Part of a small language model's weights: vocabulary 4096.
Each number is 128 + 24 x the weight over its row's rms, rounded and kept within 0 to 255. Layers, rows and columns count from 0. Numbers have three digits each. The size before them is the row's rms in percent of the matrix's.

# q: layer 5 attention query, 192x192, rms 0.0748, rows 187-191, columns 0-95
# k: layer 5 attention key, 192x192, rms 0.0772, rows 187-191, columns 0-95
# v: layer 5 attention value, 192x192, rms 0.0648, rows 128-191, columns 0-95
# o: layer 5 attention output (transposed), 192x192, rms 0.0658, rows 128-191, columns 0-95
q187 094:105164119095134120106104093190114115131112121139166101150187147158146154122119103156163099117122126091141166105110144093155153152104118183119134081154152102138131149146132139106102139143110142118120122156117137157113148111135107111140087158149119110143103135140163135155135104131132118114
k187 090:098145119187137084078116119072075121095129147169078135105096121133077134095101135111139107090129098157142093154146097106145115136092159116166129171152087133124123162116144106180115121135152111089126121115159123113174148146095128193170106121109150133140130117138126138143100134093114109133
q188 098:152121131149079112154124084131126118113153092157092064109114113111107134099137111132131078112125107084133121124121149150142099138146155138136130165141113111106122094144110087114109113159175119147109107170127110107144125145132121125142122115147094138104157164156138110097135159114133147082
k188 093:131145113119121141094170198136103124126118109122101146127110124157166163094143132088100117129133158137116108153132117115126088151130113149085143146115112143139138135182087129133120124101144110149143102104080146102145146102090118081128144149121151141104158075113146174137133118170086137136
q189 099:124185133116112163149116117110145140129100135121124108129105134122139151096156166112123081136150133123132138153118150114109107112108165073150100115175125130105111113084093179175159150158168134142140136073116151068149098151154130124137124132163076142137111161158114132105102088108112068165
k189 095:142136101148132147153133126130107127101119097172153134142150160164132124127135086104110103163108130153086112156101073168154123115112137127138120111103127147129132122138164149133127124135133137153105151102134127148116133144117104102161149151082161087149156119088121130175109148136144155137
q190 095:146111145126151141125161155131094119145129125159147135126151129130121146096146111109144167135127094142122113124103166089152096191166141122140099102100127162148148114111139114164128088096127078132145137082158156122144139080067125111127116080178118107082088125128110114166104107121103125091
k190 092:100122129101073121145098104138154104128129114131060130127117118120152151154089148127109092118096146100104166139124111155148150088158117156123124120172141108155134124092105170148121120171113139119137106104122102103175092134185146121147144158149166105128105110123120120124120103147137111172
q191 098:113128138127135095100135108123125148126115135129166075134146143107106083127122162190147109131151130110113156130113172087157088149123121177105127143110144157147097122090144145172114142132154132145136088135114119131132099131128121148168152141094161119132184162103116090085088135115117096129
k191 094:194126104130186121116120131115162132152109103165137135128106126189111117133131074133130146122125104130125101104127068147111194109129121140155147145099126128114117108109114174142102110112077155135148169122155110139108113097133138131132097147099091120136131115111141139120180150141118151167
v128 081:122164114107118123130057109130125166098141133148182138152136121152120139120123152141124172204128126131130148136104163099101142162142118137127120110107143115127092111150130105139116145153133159138095123171109158122144117166119140089134111184156096135162118106132106128142126107125114137125
o128 089:144153107103146125112096133100091115115140133160108085130146103152119147116118127139135153145166164133133157139114165154136133117135127150119111151109109131103177090135100096128087101127171123120066113139119128164120135103145171101139143108136159139136164177101112130144109078124128133142
v129 083:124085138124093120114142098112153108118149130104146131144119133151113139120133115112156144145117118112133154127115125092082157113098157114186141160153113153101139133126155096136131134110126146150093117111131127144140116164127107159145097098080150058130111071111117132165133096131081146118
o129 088:099156138112144153154123112160107136132162096172130141119135103130100139101122122151104144149177161109085133141148115130140149112071049135166123145109099177106155114134093097173121108119091126159138129113137104122115097131129171123113121121131122110139104108135117117148130107123119149097
v130 082:120113095135119131103094113120123099145171158132208122125151099130122113135104165122087117148120163086105137129131126157098118101113114154120133099082163093112084147134118110169138186105123137123087132168095124101126099147145131117129091166107142130155147084126110133162135141113113073163
o130 082:122095143095112111152100142140153115097155130140087085130119134160146087124149156101151145168105144127145175158177152136142136095138108140112099112089123088095144145137150152113096149116124120112102143137134128153126141107094120120124186146124097135099155132114159106176124101102116092152
v131 088:139139100128081103157118098150119134124089110088149126129150170121126151136129122121160182148135097132169126126114137139143111169131117161076135134171165130131108134100130142135143148142134178126193133103115127127102125138117137130138133105134101133110152126119120114131124137129135106113
o131 093:154121122144161131111124088096126111165125135080107157111149108121132152080101119125102123136132133130122109123095131113131101122094139128087152136174126133179105118067093110119154115136137177160152155118140160119124140136119173135137091099159075106126098140156101096091098132125101123133
v132 087:117120158137114114135182121103104135101102131140103166126137137131077155157120084114142166100138104130129104155139147160146097096142146111118103156128141110159159147116113121135112117090112134121145128109147140119110132135133137175119124122104102121151090091120177121146067146141164109142
o132 090:110144125119152129127176102138135132189135136094169102128130114177104141129118108107141150081089133113111078137123126094103108114104146133121142107139137110137094153102124140116134099117105115115165106140109141123122151114107168147107105112124109127191086115141099132145152135167127126123
v133 090:129145117101164140119124119146173121159210142148160078133169141095122090103138112124077085132126149088080127128131149157167214130131101113128094149143083130126116125110153149139114105162141133093158118149107137120146107112134125162144140153070108134146114126137136110146123121123082155141
o133 089:171128177109132141144120153133145121137148141161118071087125136130117132154117154029122119133124170135129102108088118165128148164151117121171099092100113105118132139163126122099119097114127141138105119126113120125163110099125066113103130119125133066164131155144115126105165142095134124105
v134 081:126119096107153133096121099110125103143129122181103125160170165172130132148106142089106139183131149170094174132132133125165123126120128127123116072101159111115126131104143089093137155139110139138121102157128135129125118124103124067113107135182116116124170098104107123088115082141083112129
o134 086:118122121078118121118084147118115111071146150111098125165150120156140090129155145124147135157162132157162162130098137112123151126134099201127112125090133121093178126135150107074096135109134155144120099137131135175117118100106099146139160122143158158106156128106157122146158098138163143129
v135 086:112150146095092123163119114119130134078120116106079114124145153128079166153107141127085130151134149097127104118153156130122162053147153138096121143114143118095140115146138124128139100147125082163132128119149126166134105130130132150132115151124115130149110119152140123114127133090139105105
o135 083:133120129126099106153137135163120088160121089130156134095109107157116138120102179135150138132105121116149174122197113118112107139156132160115139130125115105133131091150147093171125104130119126126092156117099152108109095076127124144100152156130130099161075157136151112155165135165076103147
v136 075:127108127141142129135110086113131142162168113142116095116119129110166148133133157106095102148092141115113151075119159146143115183082157136150114133134117136144146129146140173122153110128139109123126067144122143115111121153121123113100152115117143184134168104120115123149164150116150155088
o136 072:139133126121125117125125169132123079113122110148135148157138159144139151202151091112103110127168137156151142089150092140130145123121212124133103108129152129160100118143102169160147139109090108122095140145149145140081118159102125100145149139094159113069127145118129140109122154107145099122
v137 080:127074150118158110121159091170121161143087148148135157125063134112107153099161146127118147109142123108129142186120152121106097144096142158169153137147129185142145114118136131105134122105106092123087074090118106110148149162100148120129104117114141111131128129119080107131129120100110117082
o137 078:124147086067115150111124124166082125113119135177105081116125132097171131152115092146114130194138119108117152137157127096135117138096153123143112110113122177141097155086137106135129161121157103138143114069158136129107093128124154110133151174156132125131115127148110119085090145100094150146
v138 088:109089126154080133148124138083106125121086112181088118115146134167127128139107157114136088107111177120117149150121140113125133129123128103114098143117137102087134124158108133143119090146206120130125131172194109161177125109132119130132139120116164119176146131150146148119142122166135126104
o138 090:147129088132122128125103134126107107120124149144144160167150111137144102153117163104134126112129140136136096122124127122129155114132112150126126130085159083123106143175176193195102092137137073087142132172112117115121139140111085131115134126107150133098120147098159167171165151121144133105
v139 084:126077144125140130109108111101163138121127140140139139142118098154124151133139129109132195127120150163140109120148199149087151104145129144172097127150126141137137100152178117162105108081118113131085131137155115088126124157132136148121106122182149107119106105114087112152061150165138128138
o139 092:097138126112146112118104118131109117112179098214141104144126138112077158157116146160151122119159128154117113082131142096137143135102144151103106122120103152114174113140140117194093096107140115122120105135134126168111103131110197106125131126130157176126120125096095153162105115135100144146
v140 085:152136061105116147138105113192112103088101105189095141119117155139134134139129138107111113125123147185120169096101102127125127122117131130122155091120103113101084140118128192144151149136116113126123120144107131136073149109076122113128138163160110160138132188098129173117149119178131122117
o140 086:114114095094115116154126128108117156111120154109102140135120125148131133159127126154121132101115147158129099105111165108077140107137130154135160128070138138129141081171170092112115127164119106126102103137102062160112137079138075179136126110142158118099129126109135131132117141158131150139
v141 077:174146115139131085120125153139128098081155109121141089129084140164110121134128121124161083111122116132105100177120154121154093150127170141095082107129071136139148128162131176118096139124105149145106129103129118137111136139072124129168145140111156152164111103164112111119114137144104146150
o141 078:148135103126144112121115126155116122106151149116116075138138148094102113139112143154137126137114168120093134155142143111149128104111115183168100108122163184088153115149118134110131113142091104144151100100122076102145161098159170128111135100123158134178132101138153117113145176152144129136
v142 078:128110112081118113126119160118144120078179110147157157120115135113099124134126116114118144172144138119121118112128132091147138141172100146143096127121144122111115120123132168133125139126161122143105173152130102139153117124122139114122093141134120145161130146159140150121171137141133102146
o142 077:128116122117126115132132109099099152126187097172142139129122129120188131125118161129145139146152148117129124116098131145154085146131172135137111147096099114115172118137159145121078064139114108107068152171156096137157125123172132179145134150107126151136153162142133083149116136103153106130
v143 081:150169136119171106116095134160146147141108117115113167112128122138154131155143141141127120112136094151111152115131111191109121092093103149077178151079120141147121148096157123111097114146122150133151129120104100142114112146088119141159170184146137166107108103125168113132082138130108128159
o143 083:128136150159168105079130130129178145147115167114135062111112154119100130105151115150137116093086134102126136144100132131107109138130147144137134156151142152167112135089168099134180143136159126128127135127152126093126178136154131161118105116151131104141130109137067113111080161147093089136
v144 078:110119190160109133104125143131084121115170153115144147139156077096144120134131100151132070095154139151135065153127168127152117157144098099155139162154140138107131149147097077101106116126117109146116090114155126136159162124133121134096112135148119115144112121138137093124151138109102155109
o144 078:131141122129144133120182174133136142116133143120150105130154123101120146148164093159110141108168115141177112137098152130158140168136114136145083147146109147083136162118113160146111155132137102128131092121102120118137166129185074114129111148108172147129162140147150125109170106086131144073
v145 088:127079164119102103133098115102117104140132147125140150134140101103122181123119142141167148116112135121108123107117179116121132108147122157147127161133140144127125108125121102146155168090168117153082109135133119152134120122128140106134124162159119120168095074121082138116100137158088185091
o145 093:108110138113106110120129109115097110113164109159131103102131150078106154137121108165152124134135159135107139113239130113142121105123109137147109126111122159123157130121127157206065103134145093124107135157122110149117143128138200108125136131141142155110124114113121134159129105116134164120
v146 080:149156102095144145093092106124110150134119152110141134124128130109114145108111138165123147198155113098144164177117143099147161181112099108124120125123135091099105128078082123104131144103166145102122127151146121101138105142117121105109107140130146107142121132128118135156126127136151121115
o146 083:114142083123114141161081120088094137152119112153103121137117091144149118124156115111088136155158147122125116140114124138125172153105135117095114115101126121102128108123060130131096117150140108156064130116082124131144099149135155125131145103163143121141106162135103084142109093092135128155
v147 080:130140093134121102147114142170161097135179060106157122132113070147158099123108114122133136114111140166110137116112086096125152156101159138117142128123106111155164152118115173124159106150134105169145160102172109156149127103171139137135148108159174116089149087126168160126136108098126127113
o147 080:126164128146108116128129157111132129104168107135090165153158127095138095083145114157120129106153144121109169167103132165093171117103139158156141169149116140116150110149135139129138138147124194158192147153126089109105154125103138138142130142117137100113106066157123130123156137146168126125
v148 084:123069122101143101169120127135147171145081135091123125127158100112145127119155090149100158122113128095142153175149139102134098160164101133137126161131109104157147127113111096136146160123103116123149190145173139130124134138123136117100149092153118158077120115120092135067118121109118108155
o148 086:096153120136100150150099104110149139160081085126139137074149112133149136143138127117152143156087108146126139097153094135119142148126152122098120115150146165148140157146157126170132141095134136127154135149109156152129130199066164119088177125155140189122109153106090116101086147092136052160
v149 080:145157114116141120100140138086132163126139142150144149122148099127140156150162179137156091145120110139135163135122142139116127136131090161081131146089138162170133107108117151085130111150184118117126122097117123113115103113176121148166131145093154121133141101128164185144094138135145213116
o149 080:153168124151102147085124127136135123098133130150158128148130151107145106120154122108138124146140168140136170140121148131115133149120117126112165160113119128166105110127137169149081152093134093108116144133144153081143167128144203129085123119146082098121137103112138105129120149107149121172
v150 081:100094147145119180119160103131142089115124134120132120157112085138127107112152079110117141174137099127155131146135115144110150122149150135150138111117131097152114152144134139112122126135099160137145146134125137115152137159139130182145158107104101131126113137149137099154094140119164111145
o150 086:119153144151140178107124132147170119168133135099087107134131070187135118135135151099162126141111114111156138131147129121087129128138105119156149134172132056134188121125120149100129114115149139136136102109116139154132151086089154114077143091128079120146158151121144179152168105146142154105
v151 092:165135102134134126104156118094091167124114100141154086125131098131114102142128108166116107117127066162179143092132091167088172103114085119089137148083174113144122131096145116123130150143141112100139174126133160177139113143120105158162139124132129094063111137143128143143125136121144116161
o151 091:141132194144143134137149095114111162157100128095162152178115108136117108113151114129115133164087101128150121147074126140088154106118127106102148158125111091163133129142142133116128154103100165135103128103141147098130108125137097157140119100158111132123128159128038110124124115168127130123
v152 082:085106118105083148131118137141109116128139141148144171121128116113127108129164128113111140149135143086124096131125141137098136144150106152135138119162116164106126162122160137124113070088120130129121134128153109097146140136119128138130101129162170111145154164127196083157131120114126149102
o152 082:118134098155114136122129137108142068106153137184106109182169144120146107169112091116142125142151128120129089109111148143135136115094136099139091139176144105114133134151133131136153120111142141097134169139135090101117117150148117133139141149137110086148144141142103121129145116111076126138
v153 095:101156122140140123154120147129137117076127133123128145121160132163143152112136120118127079139119104178138131103121130136154120155137120139079107161109136170117152161170148118137122121122182134155187104131156130146089166125153131106151141125159122168127101143142132146124135152117138161072
o153 098:152100126174148108130120163147139155134123152068154121127186109136116141140133131147120118082130157162122105105105141104093111174117126150088135154145153170149142124123112135130165110134153105110112119135125111154108179137167152124086072062127181146092123135090122106122161185163127121107
v154 083:119098109128129106152114134117124080134126132148093089122138167131090173132112082149131074117121133117125117094134122125099134105142164163105148136129169137151130114118136112104124178105133177140133089136092122164092123118084141115137153153111134141150129145112118150131196160112135154123
o154 087:108107127106146124159113111125118124137103169092101152156122147145121102174144143119118176117095132149166124156208171113108086161168110138103145121113137085161140154111161120134104168130110105106124126118142139144098157151119082141129129087170140156113091127111116112144165155155154150115
v155 079:096156135106134123162120148085109136133112157075113135137090127157162105122118127155155099094125128089118144131119178124136127154115134146149150159159159112180151152137128109110139122088142093138093121128143108104143132107146129111133102124154143129160113096148138185087069101098114134146
o155 078:068138118130099142117115150133102163119149091123159121129145156097105093109169148119156128142112180110140160147196127137156137128139126122112083171099128149108078127112123143127098144087099116132132135098136077119143115127158162109133141102085106099167140136104164145127128135108163151095
v156 077:140106147116159108135166156181179127115113144129120115121144132112101135116141096138129127098138101142104135142129128171126138117121127120140125129148098147147113129132096084127098109155108126151116114108168135125153132121135143164125141127132134143144111164150169103119080127138137137132
o156 080:126106138096113128156134149172167137168139139120094056128081168142130090085095123106149109126111127132130106118117143154077142162139139160158143107114122136088129164097105116108120130138138099119144112074100135142118107091126136142104127119131124097134171111151102149126117184152106124172
v157 084:140137156092180132115153111149118134125134164163147093137162107102113142112158162125138100134115132109129127148118130085125146163141135133173150144162145131114123134187109130108121115132107154133104094108090135073138124142127125131141143123118135092132106127106083147100156124101102111121
o157 088:106121129086134149107115129124061176127107113160118133111162102073125165150121105113107104145182140126127113149124118131143116120119130090133070113109125132090095157131131133155085123161157138154102121077122099139153073137143142101159120141117136147119160114147130127078138142092114172106
v158 087:117149148153150111121148126095144137087102131108102130130113124152134125153143102153130137073108093114138082125132055123148101131132153157070104177149148122184157155126098145123106131113118102140145139142144111092146123101151133151150123140097166121126082094133142136142077144127103168116
o158 086:126162115192141120136128128152108135102119116156166118135143129112107084084142136111135084115093131079120117139134116110136094114113109109123118140123150106116105120106127156114130116092161135153201128126116129097128118146137207112070108115139114168141098100094086146128170156182143126146
v159 086:118197133129110142108159136125115108118130123131137135128131159182135137139088129154115066138127146092123074113118151126179138162128087139080109133110131113078096147147107123137176138110107142136154127135135111110119139112140123133129097160126111138157174157115157159142160115131173157122
o159 085:145139084101121118156139153126122076117115175106119119201171132136116103127144116095149145101110143120126128154086178164111149168131089171072127149135145128109123104135106135117154093143135152116112143137124114136108145115151044098133160136123148121104112146097181077148101105091142139136
v160 081:141148118188086110100125158157140141091121155123113098123079118108112116117126117129100071122139098129112186130131115109102109159090130170107134126068117132142113124117114131158119155072105128170110124126111150128132139131112125146150147135139067104160106120142120147139106136142153197163
o160 080:141138159117125114124122127146139129151111114123121117095124150097177107140116105139155115136087144122117181132211152135125131113147119153136139107112150100117107131123110117057105127121090084109127134150125148136112153076145175148137097137161091163085145124142153147129089125151101151173
v161 082:117108125100131079116148168181137138149147116132099114099129163133127154156119090133121127131121123138120174113110119111150126148115095113122098120112122106096118124135124108142157168116119159181151169140132147103107121124128136094102136145141170169149129158144151111100134124099104179124
o161 080:137136154099115132163069155118146115143077138085100115120090131123158100141113097088144142076145158109098133126168128155093130122108133173128130159116156168132134115143142125142098128139120116113124112115124104084129121119129154073133143134141160127116121108132135089158123102082128161144
v162 090:121085105093149158126134090106135168083099142149094111133094154145072150159093112126104165144119135161115126144113147156116148132147110149089142091121125149112110130120143134131089161127094150114111133133184130132164139159097135133101140091148104147113129174149103102137065104155111134109
o162 095:112121104131124125123103113108121141121172148109123093138105100179117101170129168128125159152145106136125132119118130104100130159133153168148128138089112112103195107156116107101118120112131122103085098113162102160089130084099125158108158096144139164164147149081099149147108148155107143145
v163 092:126102126105184170166176131142175134124125101107135100122117101117118114109119095116122076165125100148074107163141109148127148112088148106164163105156143154112108143126148162131128115145069123154135089110158123139114122122139110185143152107106098157129174156135100124114122116101115110159
o163 093:098170123091113162121119151132136164127097126103105144140131111118133129142117151117104125155142128147159109133140129162095118182161131120139132126120146123111153150169160102114157161128116157143114102090155147188118106129104011159101135093100089136132137116122136162099141185152121118140
v164 076:137133102151101131145126144114094150096175164135139185118125137109114122143110118128096138117106131129127092151122161084123116121116150207093111116100146153098107151157111103134130162150110165128124149113141133128110139103175147106151079126144102130092118107154128159124197133149105109118
o164 081:144126091139145104148126166147096172099144137104097175109135078121119146146100184126113159141120133120128126152169132124131129158175123115083089142127113116121160123082130103136080116101119144083108124183113149158069149105128121103155080150141123177133161153109093087162122149114128125137
v165 079:153116117149096103189109106119114120176161113172109120114162119116161148087142138089133097103130178130120145086112177128139088144138117135139136090136069126125139119128163135151149132095151145131075147144102116176130163104121116098141152170130128108135145108101126156151130100116123204168
o165 084:158117114119094123113156119103138109138180158137122126092143162126128132169160136150151105114118148144108107118160162108148128102130108139161159158101121173138110124145125147126126131136071099107122133171155099131107178131148133124164130134108129128091146096102138158100124077089134147097
v166 076:093127137186101141123134132122117084117125124125086101113103124123128144161105125141110141151131125096129092141141139173131102128119156140114132116132115095121108172153109138113176111096156136131171162165130143122155140120066119150137106117105114111115137130123104110125152138129122137143
o166 077:108123128120133147139108110129162085128132119129149120128171098116156105136141097162125153128099117102119118139112075152120122136106089160140166111155151097167140171131079113164147115134106104126151156178104155152118188098123076107116153099111115170150130122155136113146129122132131139106
v167 089:144129122188106139083157185135132120098128150127116132144109115160142122100093140148156120166151106152147112105117144131102115182117116148132125129103153121134086100116134117100109124141106167115141112128126130144106133103158124152154143152100130156151133152148158146140172106143109108175
o167 094:109152127150190101098121152139114126090137147136149144187127114110114167124048127138133157096143129149141130152051142143161131157174137142123126129110133147120097121126105118116121108174146122139118094159126159176169129117140107121186088116117111114143145144146151130135118130111144166140
v168 072:136153166140115137129142102131070128131108089106174141149136122124160105120154181163156142117140124117158143119149136093092137132106121133115157160109156115131109125133107104088154178141141080141144117170092145166135102118104142126116120121135097138118134160115093134079169114098135084122
o168 074:119160153094165122140128106104124148130110122147137126112113137097093178139117142156117147176153120138169137094115114145184131141121129097080132124141133146190107169145142096152140140147145118185127136155110147156120129131130099136154123155151130134139112154116148112095079095113117094139
v169 079:135134130136129182116119165098090104079123095136119081143089100133116149153133176183116113135122108125140096109115103128107147137145112130118117174178146108124124109116098157127131126126131101153071111144187120151104149135146102120118134123140144132148149121137113085127133148181158129137
o169 078:148119077168140115100134124128117124113099091177133131166129111102136140147096144149124118127126106128151136103158145142115145135114121120129123095163106069143139092126134177143101080170167134144106128110122136132151110137127082164144116128156089182092129118129203126128129115163100176108
v170 091:131147118128153144117115145096168094159149099122125155122144178098178136169124129108117122088149186155127141127139135114146116080135123120138095147125126093087142135119100150113150133121152107100126127140149099135113134089190121111108130158120146193154145159130198140110129108135149101105
o170 094:091135122150110109126138153146159121109136148153155171160124152123125125143115166121149130082143123135146124081093140118136155103143162150116141117123166093132108138136158144167152135141127120132125116186143099115104148169129067135124131159111152116103116107132186113149145150083158097112
v171 089:159129106112122083148140170168127140110060138134107130115142085129109152143088156145099151110124158140119113079141163150165131136141133128116131098111137192125119087131136145152152133169098102104080155123134147155113142173106143122111126161148137145125095114153107146100117147112106149156
o171 094:154114122116098124137158089122134125149120137085068121085145126089136149132119128101126115110103132171120143107210126096133107130153116156158099132080096161127153129134150173135081157129134109120115112154132123145155165116149197114140144119129152106137139128105106133110158121143126159143
v172 084:134137167107105136126120151140136128127090153117066108145120122175143155179138125105159116126123154133115144125147116101160162128149137098147155146123108120094130152097112095139104118114095150111079077146094158105107099137102132121127152129130149113108157119118126162125152154131152127159
o172 081:103109100071148176139118140103142127128114119102116168137150148171107133125112116117158108122121126133139115163156122154112115113150155143133111105092146109099136143134143152106100157135107087092114104083133083156133132120100212116139140108186173128105103114119162169134128094091112141144
v173 081:084158097132109127087116100150120137186136133131108101110110110108106127126137103149143157100148133151152118126127106130151167153096133150116118125117134122117122148123123146116122181115086141174161094128153156137105159153109121101118188083128153095118099178123110086154113165124177110107
o173 085:144121130137153149140160132131164123177112111115100134153094127137145131099131124093126122133127132089112088142121135127115119135131151120086139125134125112138134126122091102096138159124137122096164099091147169086117140151124150102136140126150126140130044155148117123101078093120087132123
v174 071:100137104119127099122133119146105119127141139105160131106110089137113146136150190140118137109100141112149168145121134083098131116161148140115137134138117169103137123154127099148162113104124147145145145135105141146131109155081130117190105143137149145127114149127149110146111135100169094127
o174 078:090150148140157149098110135136134128164159110142108143095161152137135152105133124159126152132138172113108117157124150151131081116107102075102105132101134144151145119110152140127150133134135126094085147111168148114113148100126169128123112150125126163165155134089063109124103113131155145137
v175 081:126094113135168142108107104146141136071113137136158107139145148092164115087132103111124130137118128135120155148131101103129116117148120137131142129111157152116139143125133095115132182095084195118173175121101131143090122120116117126123114113147143133105107120084133125112102113091097123101
o175 083:125125156158098109151086130144109165106086115111149130125168121101154121151101113159131130126122160137128144156104115108143123121086127105114146125160161135094132106144099088154142142145112200128146111112131153140118114131144120126093145099159105114071129121121078146100137121152131111149
v176 093:147147132150099174129100111134160129121169127113176147115157168105121153135150137148116160097105152073133126136129142078139106139141131139140115104147120081133124127119095159163138120106148110075142151108096096077143100120139138096110110076121141134131111141134115097110131162142140073134
o176 095:140116103129105125160072094107150126126134110166137143106129123128151139117142135113131098141111142116108126112134113141144150117094169114094128109139123118143101125101153173175137120121105123132155142135113101116139100158104138115122139144143133147135091131161155124126119135070115067163
v177 086:115121100127105099120114124106133148102174131102157100132125101100168132147174153135140129132119107148149119123124130136124112157098126120109101082119127089106152150157116130152139123157185115112120074165131111119135127139129134093125103146143131154126135068126159077169137128118101120140
o177 086:162123140118166120127124130107140094103157146163083086120161169129089140094162155154119125130155158109159170110123123146120159107105148137117115152105110096153101151125098145130121130172080103153093144158159098133065191138116139113075128147095138127130141137106111157156121090115145086125
v178 097:087132125125139155132145117122132117136095140140093133145118060157155134108100128119125136108132111141139105127126160143112130174136101129156149149132067145133117129157158085141113117123123128145119112159159120128123147169125141140129156126143092162129155127149115130121117108129098150145
o178 104:116146098115152122104140164098108105140128148160147115107151084174103156158115131154142128123157122156134123119152135132134121159164116142130121113122148144120145136162136116119112092116157120104112101131154152185114142125114148110125129124106170175142145145077143190150121145133152135099
v179 086:145124166103164121099105146119153119102107189090148143124125123079129115144077078128162181143137115119140096121135154126128128116157110135146096118085123128107118126066104106133157156120158138130109126155202129137142140096137118139137155122139161151109116070116110100119099170088139123121
o179 080:123102110133097104163109136110150172136170112087146094124146122149146100079136148062177164116113139105150129136168104119129111137111191156110164162134121124130103140145109107117105155114124108165143114101126130139149136148111144067088137142126107107138060140140099132134108100062150107136
v180 080:156116154131105137107070113109117097153138136124129074141125148128111136176117120142110170102143144097158123131121133108144138147133149161100098129127087129179087136065129091126129177150127130093185127135124118126111091117127136096109129126133123119150103092127177122148139153164144118111
o180 081:153125121148147085156129139116115083142152138134109140121067137148117104145130120081141169146092126133116130137171181121103152128131086128107144072169139115128096098137139160127103147101125150111150098129096131105108098102119205110151138144148124121178087160155114139147141110130149124138
v181 086:138098101106131148148089128136174097097123129143097138135162158125122166174120112113095158119129148132138169098126088137089135125160107097153091155149133121117137101132174125168130133126144109123109142133079121111112125136080144106113150115119121125131117150132131111090147121148100138139
o181 090:101121113133107123155088109139140157138126096149135136122142109132136167163119141159123132119159134134116113114094165081104108137157122171132126136123115089140184124120175136148098094103170114109101085150106087187130143107111119140123158079139185163102151100120124117127192126117135135115
v182 078:122132125136132132135161112131133117119143126128131133112168124157144135113115131112108130103156130153146115080116177142150082139169151138188167112117093123145136125145138137147090145160113116113156123106138155128150135161174139130098086091132146128185116128136137189111101134137173117129
o182 077:114124122138085156142159164187132138110133147162126110156083108128134115105130133122156163139120107178161141114048136135160177128118185142117138122131113166079101091116148152161104134119110083113181102104117138129131117109114120112170137131105156153105144138118120162127119172127160146166
v183 093:183116127142134125117105167125118112161092095136090165119103156099116152152095140090152139152131114145170090092130139138093096078146140140134126098139153112148109110093137165116107122147141144172089094125096101132137143119134122112144130185095096175104085166158102118155157140131085111161
o183 097:135119130144137117097141139127126125121137140122106086106091117113106183126116192105157116098110102123125078130186143115145107102163132144147142142096137096153109101089161116141106113141138118134093087131130138133152132091170159120161098133126099112109143117192108151139111129157110171124
v184 081:099137071110122116139138119142179185148176128110148129132131122145134083112125098104106130092125158145113140092128115069146149160118098111139097157137098098121113143128144150128125125110129152094133160151089143145146127149174147168142122048109112132115099161098156145114154150120130167153
o184 082:159140158133136131138124133126178172143135115091158159146140125174139130121129118089172122118140165128116104122022135107139153105116131131153122166092115148095151129127115108114111124101115150100111117136168113129079176146127125120092110085092159093141132154107117108118187119089129095106
v185 071:113111143096086104123134136129109113106085174111139128141131150097096133112137088143119134142136100173106154053147127138129111140133140165110158094089150129119137119131141090122134182083114147123100106169111141154106136171122116125124129155155116186153145132119120134137098112132134148120
o185 079:074138116116144131137126121131137114105124128128095150139139123176121135156111123125158151123132135136163157120219161130127113139137108189103154146108149122138185131136108097123115129126107098082114106130131139148101206112113125132109132086167126166142116128071136158131150109151152147125
v186 093:108129129131131141117158107149140107121111153138130134135125168132116114143114118172123115096125110109138102165141103119122140150118175097140152087175160139138171127113115132063123154081116100108139103133106139052162119132096129145121132093151135106112163141137090096147125106099173130135
o186 095:094164107102132146145092118129099091106102142127125141147135124156129131135134115131132123125155089115139138140135159135129139155092121116101140110147107104136158122133058124100151181077113145140178123083132141139138111118071121108114171129172131136139103126101167121135170121177116143139
v187 073:115104068110146106155160126113125110141141175179111079156168137101148132113153136103127122155128136137127080133121115131150133134142144111137111114134116123162138177155150147132128113135108124113093111166126123163123127125096150125126126120121123143140103188121099167114126141124128109127
o187 079:157062162122140136131166135136148135143128136141106082184118161120126122116119142117147089155104142173097096108072166075110129119139101148130115099096143131115146142160143139118120153127121147141111124112107089160122161097132139133102119101123124139132155120111103112116178140157114137125
v188 082:119095098077134109134115084121132131070151133155201117111111118114123104118141173175143124089112081162146120120107132132101121132136144100109172148132097123107136141152153134115141141152167161111134127108175149116164160173152134169110162102179116117107131113124133120103094135112174122142
o188 087:110125157114133087125113130124113182155140130101160112127133121143096173158130125156149116094146121122149099156065126126115122127102150115131139140151141144131156087171092163123151133142133148136118132099149105138111156104120136121117135124134126109142147125083097112140104133147102122137
v189 089:106181168141099096185145146160149138124134098125151102147125099122122106113138119173149128100132118140163115125137107123119109244104140133106148121153120133125126155135102131135128104120176140157134145138128127094127133144130148137146156079132112105174142100130142181141104175127133147114
o189 094:137146113143164138134141119097105114181145138092110140127170131097140108142121100161102133113161162130168125142074113120146115134113162099087132132152124165141078174134062115118121128130090133124138130103145132143136142115139190118120106116109112111174103107183139150105143137107096138124
v190 086:134111102122195109144125086161131153138160121123101130113145160121132100124118163148129071096130128125094069121112130144131144113122109103109141123138144120169150140138161193123111104138129107131100147119123107145140138113067120139166146120123151123109152085120133119122139117084103116091
o190 085:162107150137140099120141121159112116158126136129153070167150157093130119154149111114137100075137100110103085143129109128111147140105141146148137154119145132125069102130151119121155167131138158144134170100142073076160139122120082138154166156104155116109105098155119136100086146115093155081
v191 079:131159101099128124123185095140113124094147144112145159114145141102100118120117139145150137134143099148137166109152161106123096068147172116099117129114165128127153079159102147115142150116132103114124143137107162144125116145094138150146132174124111173156126158125119135125063090116127150123
o191 080:076134139144130112147127133148150133106136106151156118101142177134114143118113143137152152123143127158161133129177126105120125135138147123090139109126171127144161111137087072116127135148134070150129188128118153161102148086116082142082127136133112140120131128080102109146121116155151092166